{"num_key_value_heads": 4, "head_dim": 64, "norm": "layernorm", "positions": "learned", "bias": "all", "parallel_block": false, "learning_rate": 0.00536, "lr_mult_up": 0.669, "schedule": "cos"}
Each number is 128 + 32 x the weight over its row's rms, rounded and kept within 0 to 255. Layers, rows and columns count from 0. Numbers have three digits each. The size before them is the row's rms in percent of the matrix's.

# layer 9 MLP down, 256x1024, rms 0.114, rows 100-255, columns 256-319
097:093106121119136203069113089222060102087122125110142129152152153107075114099133180135148137083068141146149121136086167091113145129142121151209116118116112190171107102119093140110145199134100131
099:128147158155082101124137162173115117135126130151089144151125095161126132100168120158111101148116100165125145102177083168073089127149183150117121135157102105185161129106117110150091115155129111
097:122100078126135115113097110136131151110155140134160178134124084134137111075217102080178121133122055184095139136094089059174193123096118118129153100090099129145076122103166107154184130163120105
101:124109127152095120125132090139124117116098109111161159151170147133131179123099127104142100116133110133121119135083102157088180115151135114108187069152096125113114175122154142158138135155110112
101:115116100173101130139168144117127118129150086129118150155050047066127089132082160143167160136161106121148112109164109187125122152150153136110141131117159160155171073104094123118111157124126166
098:142118098079169132157183104110178089169105155065143142131125128162123113110065079113147099129115191151070089133076092145161110145138184135130098141150156071133118126132187146116134065126051196
097:073129163098118093121155160150153110102164166047128080092126131159135155091085113152100119108084130127164088102113117101073065128127123124180153110145119118079210198117107157147102158091165146
101:105117117164119159134090116095130156172088121112110136068189079169127103123101108145093131119124110122168134087111160164097101128165165110193134173151148149128137126176106085109149131095191155
099:096123084134134145173132084126146144063087102143117153136120128109126119092114129082119067074151140115123159131119068138076111147134073168152203136162156183154121141178133134120115154151099101
094:162148111067134139096131141173121119096129126113141088105155121167115169160157124157164159117169095076145131115145115108155229099140150192120150083110122106186089093157140137163148115120163083
099:090106123143151073168145175132086157179159184137099155119101079198121126089115083151067110129119173068134078113178092190142157087107138160102143109129112138125144096110122111130131129113118163
097:137103103183085059161082157163099157105141143139179134162114180151134134174134193133100157092130040110106097132095082071021101163158131187103138062124195151131176142170130145143113121109114206
101:124122178166145114149137108086138191129145148164141160118084123147090176118202146131169104154137213118132147170140103121123124142131053119116171146131109115163092138121146112136137202099118085
101:087151200100146133105115103126068137099117110129114150201116164180135148105148134112110133057123102119151124139093104138209076170153169112076112075124163169138205116096118117150126146115149132
095:104080107122145159144152152076190133194170085136196093142157131125112110084127104113178094104131097140190110083081090069065137105144105117136154136129057125176133147123151111175117116160119120
098:134172107141147090110116170082107146197087140142162182079145148190121102033151132149137087070149183113098058120067150145109133170136163123178151134160096118143114150124116184165104177113111117
099:107150032097119096110101160119117089152165121085107148151174103089129131171091139069129086110129121111116163107096113100112152159137136130069135121098122115131132163061171105121133123132133145
099:135116174162120128162114227177099089137097130141158107116083071108126120103156062218144153110108147112187141117105142092111151109125155131076076167104142106084112131113166191137138089091089139
098:065115116161179108118194162109111192148097125119114150097121120085137130154123085148129144102105145129162178115120139142123163151090113111100063136142081114153103141127072143145099171154173118
103:118160126157162219130119165175194108142128113178148117151124159144163114111105164095088120138127075099091127132129132119124143087159172190168113183123172091125127134159086140069151118126148125
097:106116097105125122128109125033185108113137190142142174140176191095138141109121163157151119122108092190153127167091185111126168122132127127112132077109112149175113165076111143111111113118060145
100:099172100199162108032119130182232151160135078150140102127079094174148156150131139117118178146159206094106149143159194111100127098125146133096131136143110178141158166114153108168122136140118137
103:125111138096052150126137109151153123143151081133111112094119132095126174131125125118101169166149126136180172119120159112144170171157166096124104083119149129147162139130056129151167143088169130
101:109130138121178101146076182114122144102098136076161137135158140196119138153105117153160190060151139096109117116179123118173157119192129071130107112101119122113100081171165172124127126137169095
101:101117095176148067162165132165127135135107171136221113148125116102132070102100156113093144115200069184133087116163144101179141133092114174124145118141150104106168162084139170167133081123115115
105:112099140099152119091153114145140083118123143146150158100145156097135160126094083109146164123226215151104149165134138148077156136158128167117133146129132141135096087095120112102148110138110157
101:168176154084133142128150174154116132112164146121127111099094129123105186143153108181127148135099122160141153115167146117162154163159110134122100154137165113114130132158070170141135189151135165
099:144125162152152157108167169090125092210091160135149094153092153171107143129126138113162129184102139135136133146101159129098145138084133126114153127129102158132139108086131151113104114093121122
100:136094141115124167131174179089109168149159163120135149120101120092143155093147113096122137166150145205163105137165124094057188150093136189137133115155076179129154107146191209136170092127106126
098:121103145154076126161091167105094170101077138155129122163131115118084130146080099139137140086059140076198109168131134160121088165167094161101134115185154055155096117163085061140116075143109126
100:128085102072108113084150109143127186144115144122171141069069115134084117144118080126075130148191167144125143104184145126144107049149147086112104122116199129154143184089143135118106158167102112
099:146115105087138141139169132148130126095114133114149118179163128154133088096075102023161125129143064147093118140113152112148062129109116150118128139080110193138117123023147143101218136159121125
099:191103105191137164082139163176142118143155073164131159086093175103114149111136167138118090083147163186136098135150090109125139090180124088176057136130146150072186088122184146175143142124092111
104:124110176095144125129125156091148089147082166086148136131115088151083101136131122092189110132149164156092091116114089142161095110118090143125117145137107131157139100123140170093154104089187115
098:150061116109153144111141101140116136108129145138093159092145100154168115160129116081136135103137112117091120143141177123056098132084130168133085081102098181190052092144081148104225174119123098
099:121124092144085215114086121154129102108157121057150115121094087132102078134051156113109139191059166135154134086140162060102161095088169151136039104091138139125184125114159115061181097107130118
100:075145123093123104140147107173136112131168086148154128183154159104198136164148099100178165114075168154063092108172092119137164152094116161093140050123076155147108162189099126061071141094132168
098:116119096172194157137175108164048129140135097161129151068101168120127161141096118098155101164154174132194070122137101130146123114133102170102122114180097226068090106140126130163152124208128106
102:081136134079158156166142109156166167150159180107123078150077080072144171142145132156169086091106169098127125152178162130082131070082106119114120127100109110106100129201146100108103131135124123
100:179118126122132154109117126103107134152182098092070105122138132117147136115138091100141127180163138082156093145132030129046204154101085122157160128119212186126152119128169168093100141104208065
104:143120044146080165163129136152157145137117174162092189124137162101135134155151173162128114100188139039117087156163102146130165125126138137123215171096137154127203164167076116095102136169203061
097:092091118138188109154163128170163121109104133105165143062160168134167092173075106115078136086118175137162120134137154125171124118109130126127137168127131146051159163064162164115102076106167093
100:144137083083100163129130145090108111148121158112140141127099094093129085151126133161155102128137133121162055139090081146105152169093129120136180147137126096151114133125116173133201081139132137
098:160149195181166134119137090079142138115157188138138091120138165112139095047110109105115136103093130073146116126154133140157113144108091173165109104142096135123095109057143138142082145116123158
100:090084079117147120107091076128092142085084137226099180149153197127083131150161068163159150101130109114101192168196182105082131106111095139165098070078178088144101111165119182135142092133093137
098:116116147092086156090154111126119116115139121075149130119135113085102136125114088126203158079164150143082126123058104093186147167131097104187155164085143145126163122114172119169167064172166139
100:109120156156135173125133118162115143107178163156103127144155137186163104151147108169149123158131148105116108134109166151127167140200136122112085076155114135152141158102188084124153135148099062
103:176132106141118126143083106124086114201137148131163124138151080181142147112144132151145110117101131138127103107178081097200102180147147111146155102124104121097113085077082144150078101124087184
100:085133179120186108136172120164139096124091164110145180124112134140113104119131140170174147087093196092128163141056131127126153098123111098176061130116069103137108129196134152126121152185107094
109:152100099144176134118105067116141080149134167094103095192120137133110128118111085121133125090119161083168132121121146115211102090113202110141040135115137168132123175134191142159118102092111111
101:146156162100094143111149128192127172113149145160114119167096153119107119132126186141169160125145149125068156129113128143105150122107169134113145067121115128081119108138178121123120155098127092
095:159112169134100092125164154118124100148111144125195128125150099154097102122124120116128171165100133154124105130137162122139118111140127148125135206132148112138073150108144075134146087133138092
097:151063158079102106126206140126145075158136164082137115153129158210134141147093203204093146126168151117124121213095095177131117144145148100109159086087090228099123162179108169147175071110144135
102:122103178073127091164119107092096096109099148165126114161105134099107137100195146102065118093127143100189175119169151098124156105151170071075041125177122141066089092174153079066113127170083166
103:159126137080162106118078150142099100138161071120110126135108146075189087157106092046103090129116143132079093120124136152131183151164157135116137148157085216074146096141107144134147129122102180
100:153104142125166046087125124094131087195130155087149080131112099138146148105120123245151137159147108177145142134120131133070095082124130148082134095139064144152114145105168144173088094115057106
101:136135086171129191093158106169152137100094128112097117196136126159144119119090164103124122173139122132091109167188128104113121135165134141094100194098160056070115097103169137119151128074112127
097:110141151112170115089086090145203086210164118113158146146128155156143105131121165085141143121127103149173080104176118138163145116076131162132151113163113159132079132117186154108107135116134067
097:106117084145156110162087144061110135214145104131074095148114153152096142161133085120109166147150126146145166105171127184117149132119102093138111056097124110208107118075133157079140155120101082
098:128175165097138180176146147124094136073158100140109089110138141129140054139175159122091174133117151085150120118102166136068122143191144140128070087089145082135104167154102078134146113107160075
101:080067143108134116081155151075125161096128116140147152146172155112130111130055095098142106175113169185114071110112119163105093089061120110133114091140093131074118133072148152168076135111147047
094:169157080173175115122154097124186128076143119112165146103158107130140163155174155087110134160177168153080144104092150114057191099104098172148056145108142114172109104164131140141153103096157098
102:163118135141129148138094191153128058127134117087083107209064114138177087143158162112092139125122148135138140127130154177105066111168106097111149119076107070130140178082094146092052096174107163
111:134128155112113123122112184093154121134182163111157131119117159112150126137034124104111107146111178149137176152095088146121137124060133172119121191120088149129134150100128156111124148177161187
102:141089123121096125079165155128109145128095138152186145132054152072070139128072164125152169121142124103144121154072126105128175165111180130164139111149160126118167113138128152157132102141132145
098:139115119144182081053125170129182177108088133127167082091106148112148114134166140105161137219104083086118202079181125112138157110093153172115106112141161090175132206092092079187126132194130141
101:115104155168160176182139115192069175121125099092136107139140213091136083154143131155155106247057134102176102097134071219156177106094169150117136160115108122105123104099083130064114120073094127
099:150137139117120157155157129095128119168165119159127094114125076078147149046104126072138169083063115107126108147139117084147175159149077092066127161145123150153101108157140120181101153137154171
099:143142125143165132119123113161187114062174128152115153142166133147118166101132143144112091153157095156136112163037062100191170120094147165086132194123172120118108177130119097081105102127172152
101:067091158118141124122145114127126122138154145107133133109148110129150086132139077154113118102119168111053191067131138107146161106059151109126160128115057124168079092168131136142132128154182150
104:142156157098067142130124072106138158136099145119132136169071120155159119104142098088090071103102164119105103149167127156157143121187141131085128128093122098120102137087140189098123182134126182
101:129227124112101113095148102147063143095094187131093178120151135119140143095189058129120098140110130113143143138107139106070182079114117173184136121130119113109123103086139099122143144169160148
102:122163147146172127097160107159166151147167065183130133134091101147133141090117173127109139128137067092141111146135111169079127136151108166100072128157152115106090145136112082135125162153143074
103:126123103132155092106145129097149076145103142094088173091138061187167120103148149121104134113119134143171124117153104090079103163118096154130144150143124194105145128222172156132149143151160091
101:137102198109183159115101145163145137141137131142171116153130068085128147157124148119096131107117122153095102144135173165057148137154131105080076133124155174104189167143128170158105113069116116
100:149194150091144118153101147146126125103105145134113150129175147130146085129064200172163154162178123102207142118084141153091105106179094124065089066144065166128132144139136120144114136142108072
104:082166122184130147126121076169059099094116172123128132122139122138148042171128117082134139132125087050136150068101189091192130193171106164143109128103121174129052121130094161113077170138087135
098:118171071126131143179134131080120147114155146010115154124110195103085115113125074115172095120100076125124151089087164168130157096149161092109161128100130108209098134161155102140124100116202110
101:133134110132094141039130088158146108144115125196074107127106109072127114135135119048072142113147140087121121114074167106137086104158161116132126115179176158153113161057174154118166081171120161
096:168148147088126164161110114130112096125133128074136173095119173097097111137144114093174143086165135143073157191082159064194109080221148109178124115073114152120164059157193136111158156112108139
104:146145061100112130094154146143125146164082105141122103168137103120097120088103198150159154121136151167138126105142146099081117125168176097101155144128115116199129153146078096081108089088108148
100:167106122048136126118131135158180103149158124160076140094136170118117146129102134146132107123155137054170093134084108125113096101118094114117130119161154115115122154127142121136100129161114084
097:159107114117140113074129096074084143086114111098095093173132117148102118158111153095127176083090168151122189112119103154136185142132180109174129080127097100119072158169156162128133119096018170
095:153137076196131092130144154130105077120103129113115188123131130140142109164099127135133115141139118177118139132171103100132127060109143142128092116100195137085105104126145173061090153101116176
098:129096156140061127098129089134114139162163146147081071178124115161148108135169151183156124095153159158115169181150152062110166121119066128188185124165145172109105145168152115109152105101093153
099:100093123147159120114161159128089065180106113133142137134120038137123113102127153125119190116158069125174134081166163153158085141096095135148129117159180121086119125109132140074130140162066195
100:145107106087163152098132090136111111151154130148138148161149142199085159074141143183156076056134117116132138135090080094126116116135060119138080158159188111180098078124101174148110118156110185
101:114096147097078160147086099144153124198103063087130123118153164128112132153165184095120108155148088162130136118111111154115104084106193065092128147098117134136146104095149085137105088111185128
129:122122120138228091089110169146143117148124152127175113069182149115143144143098129132088117194136177147156151135099094115109132061083066079123126094129116139157117127140096114098105094149097171
096:120147153143115128150145088139166077114150163110172072130126120142068121116176192166112146139120215174139160140107103165174096161172121149129149113125121095100091141089125080113159111080094070
097:136101107124115130104105138076179075091199093105165116188050139162190162136090116088160161122162109135104160076108084118110118148150135143104070156136134086173123117173116070175103113136178159
102:079045154172170149154106111152140105095122112116133123110137106151141099171135085131118161173189113135199075132123149134112144148097115120162109153149108156120091159146131113184121151156156089
100:110067052094116107085089112128130204127107212063121147146104127093157149113129159085172145182165104166148137118099133153143099085119144092091111129183094138152209142135139140148114139156189179
100:167171094113175120168115158086143152151142143132131182116126101113133157136151123068088161107092120125138178131105128141095120104104081098127149199160116091170113135115171133111167104064201154
102:136139137164156113142164166167091104172115137078134113178169074117135134144091112115158178143128094098084142132160117047165165097119156081125125145112112109138109066074037115172092111100104131
099:093129149139135130217176122105110134144079039151168222158073124112174115094133155096177139114114120117137183058169131158154059113059135126142135102174190129171107163136184137127138105113113115
106:190131216064165116133124129136169147090080163113152113144146099145146187052133117118079099093125093080104106141093093161071092138179091162119193116174156064131165120122173158097160170185154125
098:134112122101098128166125082086134138114099130104133137096096137119176113232175136175168077163092126138134151113104164154147082175111107158127161148085157157191172140116103166187170141101178190
098:113110114114094115107111135090219122105133082157131174160117106132098114119123132104160164141113116120113099122142145117113091167085101112136171213162154148153123099132177137123120131115154108
099:114090118154113113158111134125148062108091104172167089097078156121096192156171111097108137146087137098133154133207155122166101126107112189175146110163074076150130170155050156105155163122091132
104:141081106133120126170105112142159147126063102085060161073225101092162145143167106122097145104106151166114094112193133126124108109130111106120100119137171076156114088088199050170148100151135081
099:125170133130140130139134146155094126137140077108163112214082140111095137109109141165151090096134059132106208116110180100127135129148192107129164150177089107191096113101131133128144119144099143
100:130205160120073176119134091137147059125160124155107082115120097140163128150211141173166109068084165124113138146044118123197096133134091151175136097138149091161129065123175108088161137081116136
103:131149100133081137117126149123159109136157148154139140199147168149117120167145120115189142125114107146136101065156105168104154087095176128153138126111178107108146115085106092157147138159129086
101:151090157164149102148123142073089152184066118063157053156112145099092156115143069187110189201135154086144099080175090166117090159159097092079130149100133121131132118136120115113130172163172113
098:133105095051183118116082135139088131108192113091131155064122046133145153103109158163105078159113067146088125105150118135118121115148198141092119144183196111122143086123108109100075121160106164
100:164124123103164136109106087180163132144182134114152138133106151125147088075093167072104156087140067112167185088068132101140118129138145133127116157128162128123113153126112059105145141131127117
098:215120130096110134173097058150134134101078111057090082191104141146181167120142168127120130112159176108147136095159114111125153127133176130096126131135137122119147149103124091122114189132116138
101:126202108125153149082097130071143173118137130125107087125159124086063135122133151106120132106092174115107147128095080118117181098178184163138129097085155126146093101141159154099115118092160151
097:163073165099129126195112124129129103153183100121173119147137162153145102159092154130145095157151137111091171135119168120182177155157140157119165165146060142113084106091092124153085128082151115
099:146161131155058127094151162166088091100113100154079132183112084108152189117157115156162119120190071161162135138159129163168118146153087108157155144208155115155180083108136163098114179109109164
103:108115117138118092133083125121157169125145153120116092151133089168090083113144159060092148137097102173141147177191188163116171111186126126095098084152115102105171127128149032112142147139093181
101:151079125127063160164122115203155163168083091174145131111100103135084153157139079080131089165103091159126094106197134136130127122128032062084118145120138084077138122161183106144153124107071114
103:138094127103162148141093152095095109130160124155117162130082192108103140196084153121104159080111118183164134124188155091151092127138112125078184201064101128031116095110146123087115133129109104
096:127156127153148197059164110145106159159177144129140161122154122128178107167153092123142116098090098122135146117053093118187140130112089144156106129211074175135102146152126146085160161080092116
099:178182151085109148095149147086126150132144143137124116096172128126075101089180134116162136138104127194136194141097123154134123162139076061138155189176063118166125174098114108089178147089111137
099:140121148112165141099095090109139100142162124124116051128112104099100102165148149126107122089059115096134200146133142165123149100119172097131117149092126069097203140138152136166172156126196204
096:116105110185152113138152097157203097212171175141175110106097143128089188161136143117116173184117066088148131158153070102099154151081171110099152096136147112128132090119121140147101100058101146
103:180157117141149175132118099148098106193158161119137178110151124081151122037118113116152106099153132157165128100103082114139161143129137154157161105091152134133129157108096096069103165155008143
095:201224160173071152165171179212129143137148149076126110066062112095125150140081186154129170147177078098125169087083094108088152169120129162121142155118104124133183127170128085162087079165115185
098:095122100129198137117153169152159174125099116128168126063120125158104140092131147146175134151154099089143129112133135116093168121149083092173171166162166103083130148094089097162086093183172098
096:084101162163092140147143100093135131171123171093104108120124147150085162154111171157120125160119115136156158110148162119074163168194113140141138161138152119096085114070098173091155093140045123
102:135114127132075123158162097109139126182134112095154133153100105070084040157076102079113108097133137138139137086163152170153119122116105074077093118156127157151094152116083118118113143119140158
099:141140110119156141122098124183139072141105120058101123115168161169134109129079086100151168189122129129089123139148119163070175155110114136113122124130144121164113107191150167062099140054110134
099:108104141118133113189124052157135170108176094114177124098125134146096135164095104118105145130082122089096092133106134097129135090162088153128131155079074166103077113110128114205093133142091115
100:130120085105138093121114051137155179164147111094095090097130179155114133163140146123133164137174122092096136120112084165179171163117177110107140149188174145050140148159120109130159105124145111
099:149188141120153110166105087075171101118194105091153136089124113162099115099177063116151136091118099102137173145128140119150119151109128124159101111075150079174144189163161094141151113115097107
101:114112065177082088099117127086102135137123120147159172088150087098087130067117140073136116167124187121087125149152098135179117062137104154094136073188129117223179111074171128157123214120108136
096:145104168157139102145119113139140174160135117085156110087114099122195117094111123108137007148142169131123118065119088143154111151104105104083192108090100158109111172102141179092137118135135146
101:161082111119126125142163189113104106183137091207131095137048131086171111169109110113112149057155094166115123097081177124173133116120123090147116115089110160125163168095133141124104143193138130
100:100117099127113169140103102063109072091126182106161145110116140151136117141138159078122169165094121098143091122110114125159156168118133122109176150128133166161120130130073164174103107124199123
100:083154127170123134148096132141148203115131138117152064129145149136120138090083129089106099102148073106113153131138100111117138113165142130074130115193074132108153151134183170191123112111036126
098:092104184140156136176121109057185159125133184127119201152114100108142184153091154110088098135102098155175146090140153190114102102022193140149104140136149160124115151127122122114116192132209094
102:136117067164106199132129126128131132123116098106126181058158162077067078117167128140102107146127112110067118143033121089121046074153138107129143103178127122108132198073080132120175143113172128
098:123132180154067129124081130120060203113141144125162168151194115100121094163161105135155176158142238079076180153144145089162100150140122160090118137107131173126077072119166138178134159124084153
098:120157118133120172111149138120128100163135100121137113185083154174106133139128106087130166149118126155133180139136086153107105100154148148110123140091175099117087139066123174144104172091121137
103:072108127137171149127148105175070199197186143155107167139141155067155155079180147112171056145121154081137138103061097150165062056169106140145106155135106129081210157166107143108127125187107123
102:143092086115124139112154122152080135155087087124145136116167153187143140168119137125119105117099172079141123098142109186218179109158117152143115118205148122099085209151156145103206140130108113
100:125160175087148104068136141097138107141116142212121140153115137152114142176095182120166099160065128124149079227142136178133091155129081065113139176095149183127174117110118077178074119130112107
097:129110097097185099160162099138147148168141113099205138119152122198104089067140097143084105123132136118139131100125081088097123171101109113133111144083074130163120143146102095084132135118147119
103:134109179139130136157115153135079110116135116144091130102050178115104114165133126117143175193109114123126092118107130115088120095074146143089091142130165122153088117131157102111121112125135082
104:122172123157112106083110143113087120154147134125093103138109113128175122130119114113147057175124123158147127167106118118144095124162152152169150128158108163117090109120098075098158090145141096
097:096105096129130123152155135183135088161074099144118162131103116125161153138148100060175107129148118107120107073142118153082098154134177145185163130189164156158149092160191116098092074169151105
100:090137121171080115148148159068025130133089142151095121108131158118109094198117116097103118124094068119141087177157102104105079132152116126148112105153146069175155126119134143069175125147123081
097:152112165098104128105163130109107171133112111122203191117129083092159166135132105145167128102108141122159122117182101103109144106138131069167092113116149119093164123203144111139145115109111103
102:142116130090129128057125159122136089162136096150149124087073073083153205149150129153081104129122099139167142144121113156161131178121078136136122134106125106153076165101096120084126108196117145
103:093143107130142126132127171133175002148093095084119075151173120122149099112081126096095155147143101217193126149109107125114097098153141151206120162142181122117147158176087105133167143106096057
101:100209058130118127170176173107151088135130140158136094160072161134167106142139143166107117126138175089161137106155131129207121146193162111083155096089139174142112055083134101190135103107078164
100:124128116124181082139112125109164093063154120141105190110122134115067106118117133190113112147101111138100124156194210134096141173147114159109072119127098126094139132147156101186107109155118183
100:173149091149110177120087156127108119073041155113113147111111131129107182086120186112155160111128141098107121160109107096129158048126082104108077161132183170166154096106106174134083158131131099
105:143107114121163098070105102165189114192148169147122101105175119166110137104122046144092094098161122139088180086136145114105100135088131135124165175127091118144134179153141098125154187154129135
098:136167150128100079135096063174131143088124115115141059045143147158079177113139158176112154173192102153126239120107079114130107157130073146120106127145070097122118147137111065130162126114068120
100:112157126104076170112096144101090111086094135110146144157154099108063113149127165129063090119139112114130192150148090100117121104150112138119080076164054116048096143112100116157115103158106111
101:127137121108161132132059100121142113184089150103174141090145209105102135127130114104139177144116143121124151168105134124074176098096162173045163129131148137154147062145102194087078115102135072
099:101197168164165108080165157142146091100111148113115128060136120122121149106077094131131128170143165108144134142112083095136130123138177135111130149117111158090133152138104126162103129168132125
105:108126205126175087171124119152111150113197080126081149175082134093102115140154121117126118100165102062156164128144100089130112098120097128156116092169151085171089120101114097096212149119121084